Each number is 128 + 32 x the weight over its row's rms, rounded and kept within 0 to 255. Layers, rows and columns count from 0. The size above them is the row's rms in percent of the matrix's.

# layer 3 attention query, 320x320, rms 0.0478, rows 0-52, columns 128-191
size [112 100 114 108 120  96 105 105 117 117  92 118 113  92 114 108 113 108 111 112 106 104 110  95  90 100 118 108 115 109 104 114  99  99  99 105 106 102 105 114 100  95 113 103  98 103 101 104 102 103 107  96 112]
[[154  92 111 150 150  81  83 117 128 108 164  50 113 120 150 116 125 121 119 138 141 139 103  36 101 101  57 140 148 128 146 150  86  99 159 116 146 135 125  79 137 154 171 146 188 102  89 135 131 127  96 152 176  99 119  76 115 122 166 184 167  60 138 143]
 [121 134 129 137 146 198 170 200  60 131 117 147 144 150 105 110 179 149 173 112 146 111 179 162 109  95  92 147 104 104 138 159  93 106 138  72 126 102 120 106 132 100 116 106 152 157 116  45  88 142 121 124 122 182 113 185 140 139 133  85 139 127 106 139]
 [ 80 152 121 137  39 107 160 164 137  86 138  97  38 120 126 187 133 101 108 123 194 145 144  46 196 130 167 160 110 177 153 116 129  91 115 128 131  89 114 129 106 151 118  60 141  97  82 104 117 104 110  79 218 158 116 102 103 149 163 137 107 108 110 113]
 [128 143 102 140  85 154  69 201 142 123 110 142 144 152 190 177 114 116 150 106 150 182  85  92 167  87 167 146 146  94  87 163 117 106 162 126 176 173 189 134 124 134 129 135 181 164  90  83 165 106 127 148  92 140 160 150  77 160 170 194  80  83 137 109]
 [157 150  78 209  83 130 141 113 129 102 132 135 108 156  72 152 161 119 126 121 130 159 101  42 177  66 145 156  90 138 140 170 109  95 121 154 134 153 121 128 161 115 156  92 123 172  46 127 171 143  80 121 152 151 107 137  59 114 166 122 131  76  85 166]
 [ 92  97  79 116 134 172 142 123 114 128 124 142 113 141 112 165  99 151 128  86  67 112 118 176 143 166 167 156 117 173 154 145 153 129 138 151 119  74 154 134  92 168  82  96 108 171 182  98 151 145 111 194 158 148 125 107 112  98  82  88 101 129  82 101]
 [154 132 112 175 125 135 161 144 138 135 136 204  71 117 105  99 193 208 162 104 146 134 164 120 162  93 121 145  99 171 152 162 191  99 139 177 127 110 117 159 124 117  93 122  72 200 136 104 135 115  84 113 120 125 132 191 156  98  69  99 136 124 118  69]
 [127 146 142  93 127 141 136 130  72 116 129 158 151 157 166  94 103 146  96 127 137 117 125 182 101 101 186 123 140 127 130 133 124 134 107 173 174 125 157 112  68 177  98 166 174  68 147 189 178  93  96 148  98  91  92 126 118 192 136  95 148 161 101 112]
 [132 130 110 104 138 133 161 109 129 144 143 133 124 146 109 111  47 125 162  81  88  91 103 169 108 198 148  83 119 101 113 115  68 164  94 161 141 133 198 137 141 105 137 148  75 142 163 111 109 138 103 192 145 120 196 144 200  53  57 114 152 198 128 122]
 [114 134 141 150  62 154 101 160  86 112 110 155 180 139 162 174 153 116 106 153 160 148 109 101 160  93 138 144 182 125 175 173 174 120  95 133 113 179  98  95 137 108  86  59 136 159 125 163 170 102 127  67 102 155 105 136  43 148 217 127 100  93  99 102]
 [148 125 124 118 148 149 115 212 123 104 121 125 178 169 143 106 155 107 117 144  79 120  78 167  89 220 104 156 100 111  87 126 111 102 107 146 115 150 164  71  83 132  94 139 108 184 102  76 101 153 141 129  77 165  93 102 130  90 159 116 149 164  55 142]
 [118 116 165  81 142 138 184 113 113 140 127 152 126 152 117 105 150 175 169  99 188 125 116 219  56 204 176 138  83  72  32 159 141 137 119 127 129 130 142 115 103 103  89 129 153 113 116 117 107 100 138 114  66 143 177 186 133 153  39  74  88 139 200 134]
 [152 153 129  97 126 137  66 103 139 113 133 114 140 110  97 126 128 160 118 140  76 150  86  86 121 114 123  98 142 165 122 160 174 168 147 130 112 169 140  98 185 158  94 133 103 132  98 111 228 140 111 144 209 134 126 108 124 153 164 169 121  38 108 114]
 [164 122 191  90 138 189 117 123 145 100 138 108 166 114 176  13 128  79 118 197 109 173 129 120 146  79 106 117 142  64 137 193 106 142 131 101 142 137  88  99 181 160 173  96 184  95  77  82  95 118 161  91 129 138 142 120 143 123 133 159 111  96 167 126]
 [152 166 103 128  78 132 135  78 131 119 112  70 117 118 115  89 118 141 107 116 139 153 119  76  81  87  83 114 154 150 171 109 176 151 124 131  98 143 134  97 128 121 123 133 148 173  84 106 211 126 104 107 178 141  72  80  86 112 181 148 166  54 106 129]
 [ 97 125 102  68 154  65 109  50 143 206 131  65  99 106 121  94 102 172 137 109 125 137 119 137  71 121 135 122 144 136  82  79 157 156 145 136 158 140 134 103 157 170  91  86 154 118 128 138 159 151 101 115 169 151  72  68 153  65 127 130 155  92  78 137]
 [108 125 134 151  95  93 203 151 129 158 130 185 153 133 117 159 181 105 129 106 184 126 115  98 138 131 193 160 136 145 126 127 208 136 104  96 121 128  88 123  93 112 130 128 143 150 140 113 187 113 121  38  87 155 112 169  93 220 138 108  96 149  95 120]
 [105  60 140  90 183 123 115 148  98 181 160  68 137 145 138 118  74 112 110 106 136 131  75  81 132 122 172 136 136  87 176 138 167 139 124 172 132 152  81 123 133 163 131 159 123 133  95 153 157 132 144 118 135  90 150 107 147 106 118 181 137 135 190 152]
 [189  78 139 147 168 129 144 110  84  72 127 132 143 156 162 117 159  93 166 170  93  94 157  97 178 161 114  83 139  96  72  90 112 116 149 173 124 118 114 131 105 164 154 183 131 146 165 183 135 111 146 178 104 129 191  81 166 118 109 131 118 188 136 152]
 [124  84 169  98 195 130  83 138 156 143 115 174 139 145 130  86 132 120 106 148 132 143  92  96 139 161 120  76 169 112 131 130  88 156 130 111 180  76 125 129 173 131 121 155 136 108 129 136 133 139 126 194 125 118 211 154 162 146 117 136 195 197 187 193]
 [126 153 132 131  72 104 168 165 109 117 130 138 117 116 153 174 115 155 102 118 120 107 116 156 178 115 143 132 141  96 157 207 150 126 134 169 120 116 153 173  86  72 164  46 134 141 133  89  98 125 127 126 101 131 119 106 103 136 135 107  53 127 116  70]
 [ 83  83 107 133 137 193 121 106 124 173 141  72 141 149  78 121 119  98  99 126  32  62 130 141  75 141  94 102 169  97 187  92 160 202 106 133  98 110 144 108 112  99 151 149 164 135  67 118 121 119 154 115 152 145 134 118 197  85 153 132  87 123 111 178]
 [141 143 126 157  73  91 142 117 145 137 122  85 145 107 138 135 104  98 106 140 131 149 177  48 173  86 146 159 124 149  56 136  89  89 148 214 183 179 157 128 127 171 146 167 168 177 154 183 197  99 112 127 186 107 123 118  93 118 160 212 168 134  87 107]
 [ 82 100 136  95 156 148 141 190 179 142 131 157 175 138 114  72 131 121 130 178 151 137 131 123 143  97 171 109 145  80 100 174 181  91 107  91 139 100 139 152 192 117 119 126 167 104 140 154  65 102  95 146 110 106  96 137 112 102 141 147 144 224 110 134]
 [ 82 113 254  95 178 181 123 111 133  91 146 201 146  85 182 111  89 107 110 116  92 111 157 149 135 133 157 107 126 129 152 152  51 102 115 146 155 139 147 158 176 127 140 152  83 141 166  98  67 118 132 133 152  82 190 119 168 145 119 109 124 163  72 127]
 [132  88 128 126 172 127 114 177  79  95 146 149 171 206 168  91 118 178 150 105  74 103 118 154 111 108 219  99 133 136 110 103 125 129  86 131 165 110 148 189  90 140 164 164 111 147 157 136 103 112 159 157  50  94 133 192 169 179 105  71 110 171 178 166]
 [175 103 124 195 116  57 163 107 149  95 151 140 140 103 105  83 206 122 127 139 181 164 149  69 227  55 174 165 142 122 176 135 169 110  71 164 157 130 123 149 140  84 185 103 136 131  86 126 157 153 143 134 137 139 119 113 102 166 169 189 151  74 101 159]
 [115 159 106 150 116 179 183 167 160 104 139 153 173 121  95 180 161 114 138 158 135 105 149 159 131 141  74 143 112 129  97 158 162 129 108 216 122 148 116 109 134 145  79 106 152 160 149 117 210 111  96 100 139 139  77 135 110 112 125 150  96 114 110 143]
 [187 142 109 130 109  90 111 179 115 115 131 118 131  94  90  90 146 129 103 136 193 132 106  47 151  71  60 150 117 131 172 147 114 109 125 126 144 118  93  98 186 143 117 117 168 133 132  89 136 101 102 114 173 137  83  76  75 148 214 189 164 121 160 101]
 [ 58 133  78 143 149  61 142 187 177 178 126 145 108 164 195 153 150 152 148  83  99 113 162 138 130 179 149 148 128 155 119  53 169 126 130 111 114  71 120 132  74  96 110 161  66 116 136 175 150 138 110 147 109 131 132 164 163 144 119  86 151 197 128  56]
 [115 139 100 115 167 140  75 130 168 227 118 115 180 108 112 106 124  88  95 146 157 155  98 130 120 144 192 141 132 154 109 151 190  82 132 180 151 135 162 129 127 160  67 138 174 128 147 159 155 134 126  95 136 111  73  82 117 137 142 133 129 174   4 201]
 [184 133  86 138 136 136 162  67 158 158  68 128  74 144 118  91  98 196 121 124 113 100 116  99 121  98 121  94 168 174 111 138 136 129 135 158 151  97 123 108 170 150 108 198 105 127 137 163 166 126  71 150 134 109 100 115 127 116  69  90 135 119 119 126]
 [155  96 150 109  94 175  93 127  91 129 106 144 133 145 102 134 116  91 125 107 122 131 146  91 151  70 128 104 155  53 174 179 116 127 120 131 132 160 119 135 169 146  98 149 150 115  96 139 112 100 107 104 124 148 151  88 136 128 171 171 120 149 148 105]
 [149 115 181  95 141 102 121 122 167 138 113 203 112 155 126 160 183 125 113 113 158  99 174 141 126 126 168 119 180  82 110  80 113 100 129 125 112 150 107 201 170  74 137 180  91 101 176 113  89 100 192  95 106  82 178 186 105 204 121 103 160 164 194 132]
 [125 141 154  84 111 129 124 176 132 111 150 109 130  98 109 155 169 172  58 129 204 130 125 188 137  65 146 136 133 107 162 207 159 124 112 137 131 112 107 195 148 165 142  93 113  81 178 100 108 126 110  65  92  92  78 152 107 174 103 117 116 108 183 142]
 [170 109  43 144 165 190 202  88 134 183 127 107 165 104  98 148 153 145 130 131  80  30 162 132 109  91 125  99 106 154 110 141 122 153 184 156 152 121 108 141 139  76  49 138 110 154 161 136 172 146 114 164 180  92 148 104 161 100  89 127 144  77 102 121]
 [118 159 130 134 156 130 144 120 207 184 143  63 111  92 174 125 132 128 134 154 113 114 169 167 165 138  99 135 122 123 127 139  98 138 106 136  96  90 103 120 152 124  64 116 110 144 203 168 188 110 139 183  80 118 131 124 160 158 115  80 139 143  97 126]
 [186  74 159 113 183 153 115 113 131 137 136 230 161 113  99  58 141 120 139 179 138 123 123 120  57  98 120 100 154 145 123 156 127 178 126 125  92 172 107 135 164 143  90 145 153 113 120  94 148 125 159 124 149 103 190 107 100 159 130  95 142  91 117 171]
 [ 96 101  56  96 101 112 148 130 157 115 153 133  80 161 128 111 129 184 147 111 163 126 107 150 122 116 160 108   0 167 102 156 145 112 114 170 102 147 139  83 144  93  96  88  46 169 157  58 123 136 104 144 155 137 123 147  96 115 120 159 144  82 133 152]
 [125 150  48  96 158 157 142  95 142 116 141  98 158 118  94 124 120 169 121 143  30 117 122 138  91 111 120 113  87 154  98 137 124 143 163 124 113 125 131 149 196 116  69 102  93 123  99  85 114 176  93 150 163 166 109 141 163 102 151 106 106  42 138 142]
 [ 91 171 183 127 108 130 133 113 140 102 142 164  91 143 138 122 119  93  80 173 162 191 128 133 153  68 180 109 108 128 134 137 136 107 137 171 151 159 122 151 113 151 160 109 114 171  41 123 107  86 160  57 154  94 112 126 117 149 204 149  97  92 123  71]
 [157 122 168 139 168 163  92 155 101 111  89 113 173 167 192 114  99 139  74 146 160 144 101 114 139  75 163 109 147 108 148 124 135 133 118  99 139 140 138 207 139  78  93 151 118 135 137 175 100  85 126 159 124  70 149 142 133 155 100  94 113 175 162 119]
 [132 147 182 130 133 108 141 132 131 133 141 123 165  79 143 140 102 142 109 130  92  91 132 126  49 137  39 123  96 129 171 118 112 127 135 119 110 101  68 105 181 133 121 172 154 143 115 141 118 130 139 166 161 111 129 107  98 118 183 144 183 151 108 144]
 [ 61 225 188 170 110 164 125 161  96 184  83 182 151 119 161 162 133 185 116 160 144 108 173 182 145 122 146 115 133  80 175 117 137  90 138 142 139 110 126 141  98 112 110 120  86 153 148 121 113 115 143  84  74 146 115 220 141 140 137  63  83 159  73  76]
 [105 129 148 129 158 168  84 119 201 178  78 132 134 157 140 106 149 130  81 102  76 145 125 133 150 113 160 126 139 165 106 137 143  73 157  95 119 133 120 137 134 128 121 114 118 123 106 155  99 126 134 151  84 106 164 154 160 174 105  88  46 161 116 113]
 [206 133  74 116 143 177 104  84  92 124 186 120 124 121 127 163  78 108 209 114 117 100 128  98 135 120 107 100 125 102 142  99  73 136 100  74 138 176 113 142 151  77 111 214 119 150 129 160 129 108 130 118 132 112 163 127 156 182 110  34  85 149 185 137]
 [135 137 102 164 106  45 120 109  87 156 137 130  94 112 167 156 129 165 170  88 115 124 113 194  79 122 140 122 183 170 118  77 165 148 148 165  95  74  93 165 108  99 128 101  63 128 179 104 129 147 101  91 120 119  81 152 155  94  28  63 157 186 143 152]
 [179 130  75 141 146 103  96  74 110 104 134 134 142 163 134 106 129 154 159 111  89 150 140  52  86  91 138 107 108 132  99 133 109 146 121 118 169 184 107 115 141 148 101  92 117 134 127  97 174 127 115 148 174 139  67 123 132 137 120 125 151 127  67 195]
 [ 97 134  65  69 181 135 138  79 162 170 126  96 138 161 111  86  71 119  90 111  63 122 125  92 130 121 146  87 114 205  93 146  64 135 180 140 129  82 161 132 149 161 152 148 107 127 114 134 112 137 141 186 158  86 190  77 180 120 107 133 130 128 138 131]
 [171 150 120 136  79  88 121  83 177 163 141 195 129 116 141 125 157 187  82 114 121 159 119 109 138  87 175 165 114 118 149 185 213 122 128 108 122 140 140 168 120  89 105 127 110 167  31  74  90  91 107 152 174  78  72 115  87 159 158 140  77  74 100  99]
 [117 122  97 137 142 106  87 112 154 114 114 155 125  98 141 135 118 161 158 132 115 148 148 165  64 112  89 119 134 131 153 164 105  60 162 178 117 154  80 126 129 138 116  94 115 100 142 121  87 155 130 116 122  96 107 187 128 123 151  63 128 127 131  91]
 [140  90 185  83 137 149  60 190  65  98 166 171 205 139 137 158 132 127 170 178 163  98 104 196 133  58 197 115 150  67 158 161  47 149 104  79 136 133  99 171  99  92 155 146 159 143 168 154 100 123 160 111 120  91 144 193 116 149  87 103 134 120 227 147]
 [125  73 165 127 129 145  69  97 158 139  94 184 156 152 166 135 156 101  91 152 110 130 154  89 144  54 159 143 179  53 161 118 115 126  98 133 128 145 133 172 150 161 124 161 194  84 173 183 152  66 109 129  91 106 153 133 159 180 129 124 147 215 159 164]]
# layer 3 attention key, 320x320, rms 0.044, rows 0-51, columns 128-191
size [115  99 105 108 127  97  99 111 110 119  95 118 116  90 114 112 108 109 112 111 107 106 109  92  90 104 113 102 110 112 107 119 101  98 106 105 110 101 112 111  97  96 113 106  94 111  96 105  93  97 104  99]
[[100 111 183 106 148  84 155 138 160 199 118  75 134  93 137 134 121 104 145 156 138  64 141  85 103 132  61  89 123 143 156 112 169 146 153 129 215 112 132 118 125 172 103 109 131 101 144 134 112 106 179  80 127  34 135 111 115  72  82 100  91 147 152 146]
 [146 133 106 166 122 174  82 144  57 111  81 160 145  83 125 119 134  96 150 132 127 166 127 109 130 140 165 127 100 124  71 120  51  90 134 156 163 182 124  95 152 104 201 125 121 132 146 140 100 120 157 174 206 165 153 146  98 144 116 126 137 166 152 122]
 [146 102 140 153 141 139 114 173 112 122 138  92 118  83 120 143 119 133 133  74 126 159  94 108 100  94 127 103 108 167 141 134 136 138 124  99 219 114 135  93 178 145 126 156  74 137 175  59 131 170 141 138 198  79  94 133  55 112 112 100 122 137 118 135]
 [164  94 115 154 157  98 128 151 123 144 141 126 138 148 115 100 103 135 198 152 136  99 114 164  66 139 145 102 139 132 165 127  85 119 210 155 151 183 208 205  95 100 133  89  65 105 133  96 121 124 139 124 222 152 166 126 185  96 116  63  86  64  62 122]
 [119 102 178 133  96 105 138 121 127 151 111 124 217 139 111 150 155 142 161 124 169  96 155 148  80 121 107 103 117 136 102 110 192 108 109  90 202 162 161  96 125 168  78 189 101 142 165 126 100 158 155 142 188 139 115  89  99 112  94 131 125  98 135 182]
 [116 131  55 131 150 119 137 154 112  99 152 135 132 195 163  98 149 110 124 178 145 158 105 139 183 105 155 161  96 135 103  83  97 118 108 128 150 147 185 110 126 143 183 138 129 131 141 112 139 131 101 121 187 155 125 141  69 143 152 165 167 122  52  91]
 [153 113  60 143 103 161 107 176 131 141  98 161 141  89 167  98 163 121 168 139 146 143 102  96 123 108 155 159 134 113  73  74 103 110  97 176 176 136 160 111 138 140 142 188 132 228 142 130 144 133 110 158 232 133  82 103 120 128 130 140 123 118 135 107]
 [108 100  37 145 133  85  92 109 168 153 139 163 104 145 142 115  92 109  66 130 131 100 131 156 160 142  78 124 108 127 110 121 106 142 169 166 163  76 187 179  75 112 113  83 125  86  98 125 105 113 107  95 109  82 137 139 122 159 119 133 128 145  76 121]
 [ 91 129 144 108 138 123 149  99 162 123  99  99 146 194 122  89 151 163 140 135 147 153 182 164 108 115 142 153 101  76 102 125 123  94  82  92  23 123  85 141  97 117 154 150 138 153 134 151 173 105 140 169  43 166 134 149 122 129 145 140 163 178 163 140]
 [ 94 140 132 138 154 138  57 125 136 114 168 124 160  79 141 135 130 100 154 116 136 103 109 142 142 142  87  90  71 168 139 105 133 148 234 162 122 144 179 139 148 111 110 113 154 117 113 161 102 159 125 107 159 114  85 133 213  84  96  80  96  90 107 123]
 [142 181 164 134 125 103  80  93 140 112 108 181 168 131 141 141 183 119 148 130 192 165 119  81 116 116 180 121 108 100 112  74  86 165  99 143 132 192  83 104 134  84 124 172 172 147 119 154  99 117  58 101  99 171 140  51 108 139 133 192 157 120 153 124]
 [166 131  80 146 154 125 135 136 118 172 162 129 143 150 128 102  97 134  98  99 116 168 163 155  88 215 169 109 110 142 101  96  60 127  97 139  75 140 175 141 125  79 122  74 106  81 176 118  94  88  95 128 143 164 204 142 167 102 136  86 166 171 143 152]
 [126  90 150 142 158 120 201  78 143  94 145 162 164 100  37 132 146 130 115 176 181 172  94 115 131  54 100 161 104 130 154 111 143  89 104 125 142 137 106  95 151 177 152 101 131 156  95 145 151 128  69  85 173 118  99  90 146 132 145 188 110 136  59  93]
 [157 132 173 129 107 147 105 101 107 158 154 128 123  93 111 119 101 143 124 134  87 104 105 123 137 122 138  86 156 142 182 171 162 147  85  99  91 130 110 110 130  64 108 102 120  54 168  76 111 187  81 140 115  89 143 110 132 124 107  96  96 121 129 105]
 [120 157 163 162 137 118 133  83 129 111 148 118 184 100 107 140 161  98 132 139 134 181 129 131  82  85  81 120 112 149 138 104 146 136 137 101 173 136 100 137 137 123 122 162  85 106 153 157 132 141 104  93 161  90 105  99 136 158 170 168 120 166  99 140]
 [111 126 160  89 121  63 123  87 190 114 136 137 113  96 152 123 136  85 106 146 144 161 165 152 115  94 108 166 129 109 145 140 147  85  72 175 138 130 155 172 143 144 127 147 169 132 144 136 125 119 109 122 118 159 125  83 146 125 190 123 142 167  53  96]
 [ 94 134  71 172  98 106 130 163  85 113 158 162 154  99 155  80 146 185  83  99  92 207 112 145 157 127 140 140  93 124  65 121  95 152 156 131 159 130 125 133 147 117  98  80 143 116  77 147  93 148 115 163 200  95 135 158 141 156 122 141 128 115  80 108]
 [ 89 126 160 187 166  72 144  84 173 138  74  92  53  81  73  93 141  82  99 137 154 113 145 131 131 142 138 108  62 124 164 136 155 120 204 126 141 106 127 194  79 135 117 112 113  78  97 130 121 104 130  88  75 154 160 134 147 123 190 161 192 136 117 147]
 [151 129 120  95 102 122 122 147 135 140 141 131 114  85 134 108 116 107 154  93 146 136 154 153 179 126 144 100 166 103 123 158 139 103 107 112  80 103 159  82  79  97  83 172 105 123 135 177 171  64 119 125 111 155 133  85 132 137  43 108 120 150 131 122]
 [112 154 173 135 117 148 118  61 108 119 117  91  68 116 120 138 107 168 148 116 137 101 138 137 125 155  81 134 139 132 100 200 132 131 101 148  89  98 129 147 139 130 171 131 100  93 123 161 153 124 160 105  48  86 151  99 162 135 137  97 191 180 134  97]
 [169 106 103  93 133 175 143 146 115 111  90 155 173 125 100 136  86 128 122 142 117 112 106 153 163 156 129 136 107 138 140  84 168 104 216 101 201  88 161 141  90 157 108 123 123 163 146  71 102 144 144 148 204 121 115 157 109  96 120 138 136  54 113 168]
 [146 167 213 125 138 133 146  64 138 137 120 121 152  66 137 145 110 164 110 165 131  93 130 141  76  39 116 106 110 134 129 120 142 150 173  46 107 120  96 118 108 127 158  98 120  83 145 135 121 139 137  83 109 164 169 122 133 113 165 129 151 140 132 157]
 [ 75 104 137  62 143 179 166 157 170 168 137  82 139 156 165 115 109 142  79 131  68  75 107 217 133  92 124 106 186 163 174 130 178 116 115 144 140 120 135 156  96 143  62 168 127 153 141 153 182 120 142 140 100  47 119 102 176 144 139 100  60  56 107 143]
 [103  99  99 142 120 157  86 132 173 138 148 151 148 120  78  75  63 112 117 120  48 131 155 173 178 112 115 141 135 108 143 154 111 143 107 133  49 132  81 147 144 127 100 170 106 108  86 127 116 143  73 136  99  70 199 131 191 125  84  89  81 111 133 144]
 [116 126 149  92 116 144 139 109 127 133 172  51 137 174 114 107 117 120  63 107  39 119 164 136 110 143 101 107 117 134 162 140 139 149 165 106  79  76 161 137 122  94  86 135  76 132 115 123 202  98 130 142  47  67 156 127 193 113 128 132 111 128 189 193]
 [129 152  62 177  92  97 106  85 124 128 165 176 158  96 136  97 135 128 110 139 107 110 131 151 136 168 139 153  98 123 124 180 118 115 163 150  64  91 167 151  99 113 125 101 159  60  65 150 149 133 107 132  84 154 182 142 167 120  87 106 140 137  98 169]
 [165 143 153 127 101 148  87 172 120 190  88 137 152  39 160 152 156 128 148  89 109  81  97 116 107 115 146  78 184 175 112 144 174 123 140 113 221 128  95  74 130 107 128 160 181 137 117 162 136 184 105 120 193  92  92  95 143 124 112 114 137 100 137 145]
 [135 112 137 157 126 148 102 193 130  99  85 152 172 114 142 146 142 148 141 124 192 142  80 125 109 117 168 122 130 138  76 110  72 109 160 137 143 209 143 142 154 118 157 166 163 191 138 139 122 100 143 131 205 168 109 129 117 107 163 145 142  97  98  76]
 [120 154 129 143 151 136 147 164 117 140 101 129 177  75  93 117 147  90 182  86 140 168 108  89 165  87 108 121 154 154 168 136 108 113 179 150 224 118 111 127 149 121 160 119 137 148 128 151 187 145 135 110 166  76  78  97 136 141  92 170  95 199 136 102]
 [113 119  85 180 137 157 128 124 160 122 132 121  59 139 154 123 157 116 152 145 145 172 161 105 142 101 144 190 140 153  99 121 145 132 125 160 133  87 118 150 125 162 130 150 107 185  86 144 108 118 109 135  76 122 113 133 147 149  99 139 144 138  82 114]
 [ 82  91 126 148 170  64 116 147 168 191 137 161 143 142 140 169  97 133 135  98  73  98 165 169 157 134 123 107 127  94  95 142 187 143 147 122 169 156 132 176  91 116 114 139 188 102 123 118 104 161 145 111 118  96 154 148 107 125 183 156 130  89 100  42]
 [147 151 112 131 116  78 181 150 114  91 111 174 116 197 141 109 153  82 156 148 184 173 141 160  71 128  74 165 150  99 141 160  91 106 109 182 145  80 154 153  99 132 166 149 120 129 151 151 125 126  90 104 119 141 135  64 149 123 136 163 205 160 105 132]
 [ 98  79 112 122 134 181 125  22 168 144 136  64 128  99  91 135 110 143 153 145  70  82 125 172 154 126  87  86  71 135 147 120 187 129 197 133 142 106 115 108 120 171 130 149 101  59 104 128 125 110 168 141 115  68 136 108 155  90 132  79  76 111 180 154]
 [116 143 127 112 133 149 128 118 126 117 174 134 138 159  97 159 144 148 118  96  66 111 185 115 164 124 121 135  80 109 146 126 152 167 138 141  51 113 134 155 110 141 127 109 114 109 118 158 148  97 120 128  92 124 176 142 188 160 173 127 141 135 198 142]
 [152 135 136 123 162 117 136 115  86 140 155 124 114 119  93  96  97 125  98 137 123 135  90 122 155 120 156 170 131 137 149 110 181 124 150 145  77 151 106 144 140 126 146  83 120 147  98  91 100 140 120 123 137 167 117 173 107  87 172 111  87  88 165 138]
 [126 101 114 135  94 162 178 137 122 117 117 158  49 184 136 163 145 117 111 163 160 118 152 124 119 144  80 134 136 159 109  90  99  69 123 130 155 105  96 174 100 192 198 117 190 170 108 103 157  90 110 136 144  80 138 133 100 133 181 173 163 127 119  93]
 [117 108  23 104 144 117 123 112 128 117 103 149  90  96 179 119 128 107 143  60 133 158 144  95 165 111 165 106 193 120  99 205 131 113 144 182  84 125 121 101 125  82 149 167 182  96 144 106 125 100  98 141  57 147 102 150 140 144 120 135 165 117 117 124]
 [ 96 142 151 116 121 154 117  64 129 153 104 139 121 153 114 164 139  75 108 121  77 130 130 104 163 112 110 148 145 127  94 105 139 117 108 139  62 177  94 125 118  97 106 132 145  71 161 157 127 135 105  67  69  86 127  86 120 148 173 168 108 171 168 104]
 [135 123  97 170  82 155  91 136 119 103 128 142 206 189 106 102 118 120 123 132 208 154  91 115 123 123 153 145 111 103 106  93 106 136  77 112 119 201 117  91 177 131 130 141  97 134 121 128 133 148 150 142 173 163 152 127  84  95 175 184 157 152 142 182]
 [121 128 155 153  80  71 132  87 147 119  98 181 106 115 126 140 118 173 100 198 169 110 105  49  95 101 147 151 162 132  83 108 133 112  88 115 112 153  93 112 130 177 166 117 123 150 171 143 139 110 140 133 115 131 136  86  63 132 170 162 188 145 104 108]
 [110  99 155 118 147 147 121  92 136 153 194  81 159 164  69 154 107 126  94 107  58 109 126 143 118 131  78 139 140 161 172 143 180 185 165  93  89 123 125 129 113 103 102 110 111 103  93 114 154 187 101 159 121  90 149 110 143 110  87 102  90  97 163 159]
 [ 92 149 118 122 127 103 132  85 139  96 160  92 115 133  95 148 116 153 124 146  69  91 128 165 124 100  64 127 119 180 175 197 130 126 132 106  42 121 144 149  93 109  72  82  47 112 105 129 135 156 150  98  58 149 148 111 127 130 132  83  84 110 176 176]
 [143 170 126 124 146 157 140 164 175 107 123 135 178 167 135 158 151  96 133 153 142 195 126  47 184  81 101 137 192 100 117 136 137 137 111 106 162 164  44  88 157 112 166 147 168 166 177 147 119 134  88  99 107 111 110  86  89 190 175 180 150 185 176 103]
 [160 111 110 153 160 186 144 102 124  95 161 141 126 109 117 125 131 157 135  94  79 159 150 191 119 179 140 179 110 118 102 181  85 174 213 237 190 106 180 116 133  96 144 129 146 109 127  71 122 114 179 188 198 149 130 130 136 131  99 125 124  96 107 147]
 [132  47 112 144 140  84 117  95  79 118 150 115 115 204 103 114 110 158 120 128 125  89 148 115  93 158 103 111 121 100 152 173 143 159 128 154   3 106 132 156 126 132 136 116 100  84 122 115 127 142 162 113  34 145 139 133 124 140 141  76  97 115 121 166]
 [ 83 105 135 131 145  85  93 154 134 113  92 109  92 124 134 110 131 154 138  65 119 116  91  70 105 142  99 124 152  93 149 134 127 148 133 112 109 117  85 123 110 180 178 147 140  83 125 113 189 169 128 132 131 121 169 186 177 158 122 117 243 166 128 113]
 [157 130  73 176  97  84 154 192 109 143  82 157  81  83 176 152 159 127 109  92 142 159 153  66 139 175 137 146  97 121 117 130 114 121 111 150 169 100 102  82 106 109 132 161 200 143 124 128 122 115 123 157 114 139 121 150 127 160 155 162 177 113 113  78]
 [136 103 130 129  98 127  82 117 156 125 103 173 192  94 116 113  83  99 136 145 176 143 128 125 114  89  54 130 103 146 104 123 125 124  45 133 174 146 101  86 131 157 111 157 143 181 138 142 130 154 146  94 179  92 121  91  97 186 118 157  90 157 102 156]
 [113 120 128  91 116 128 122  73 120 135 107 112  79 205 104 169 135 180 100 125 136 121 131 136 108 101 109 102 129 141 124 166 173  90 115 107  92  68 113 176 127 167 113 105  87  74 112  86 183 147 127 127  14 132 139 134  90 139 154  79 165 124 132 180]
 [ 90  99 118 131 125 131 154  76 112 147 157 157 152 139  72 137  83 125 143 155 126 107 164 109 135  90  84 126 105 109 155 124 137 144 167  94 101 123 118 112 109 175 119 139 149 110  79 119 154 144 117 161 143 137 135 113 132 141 135 135  91 112 151 140]
 [107  90 144 146 151 107  76 147 185 149  73 139 131 181 145 151 212 139 146 131 135 132  97  53 108 116 126 146 139 143 124  78 102 125 110 160 137 127  64  87 176 133 151  97 157 125 128 141 128  78 110 196 179  75 118 144 125 215 137 183 148 117 129 121]
 [152 160  65 120 116 125 106 133  67 113 164 189 160 130 115  99 159 152 120 136 137 122 112 217 198 166 128 118 123 107 130 123 100 125 163 119  92 133 130 127 117 130 117  69 141 116  87 158 102 112  89 131 143 104 138 174 157 135  54 110 156 145 126 118]]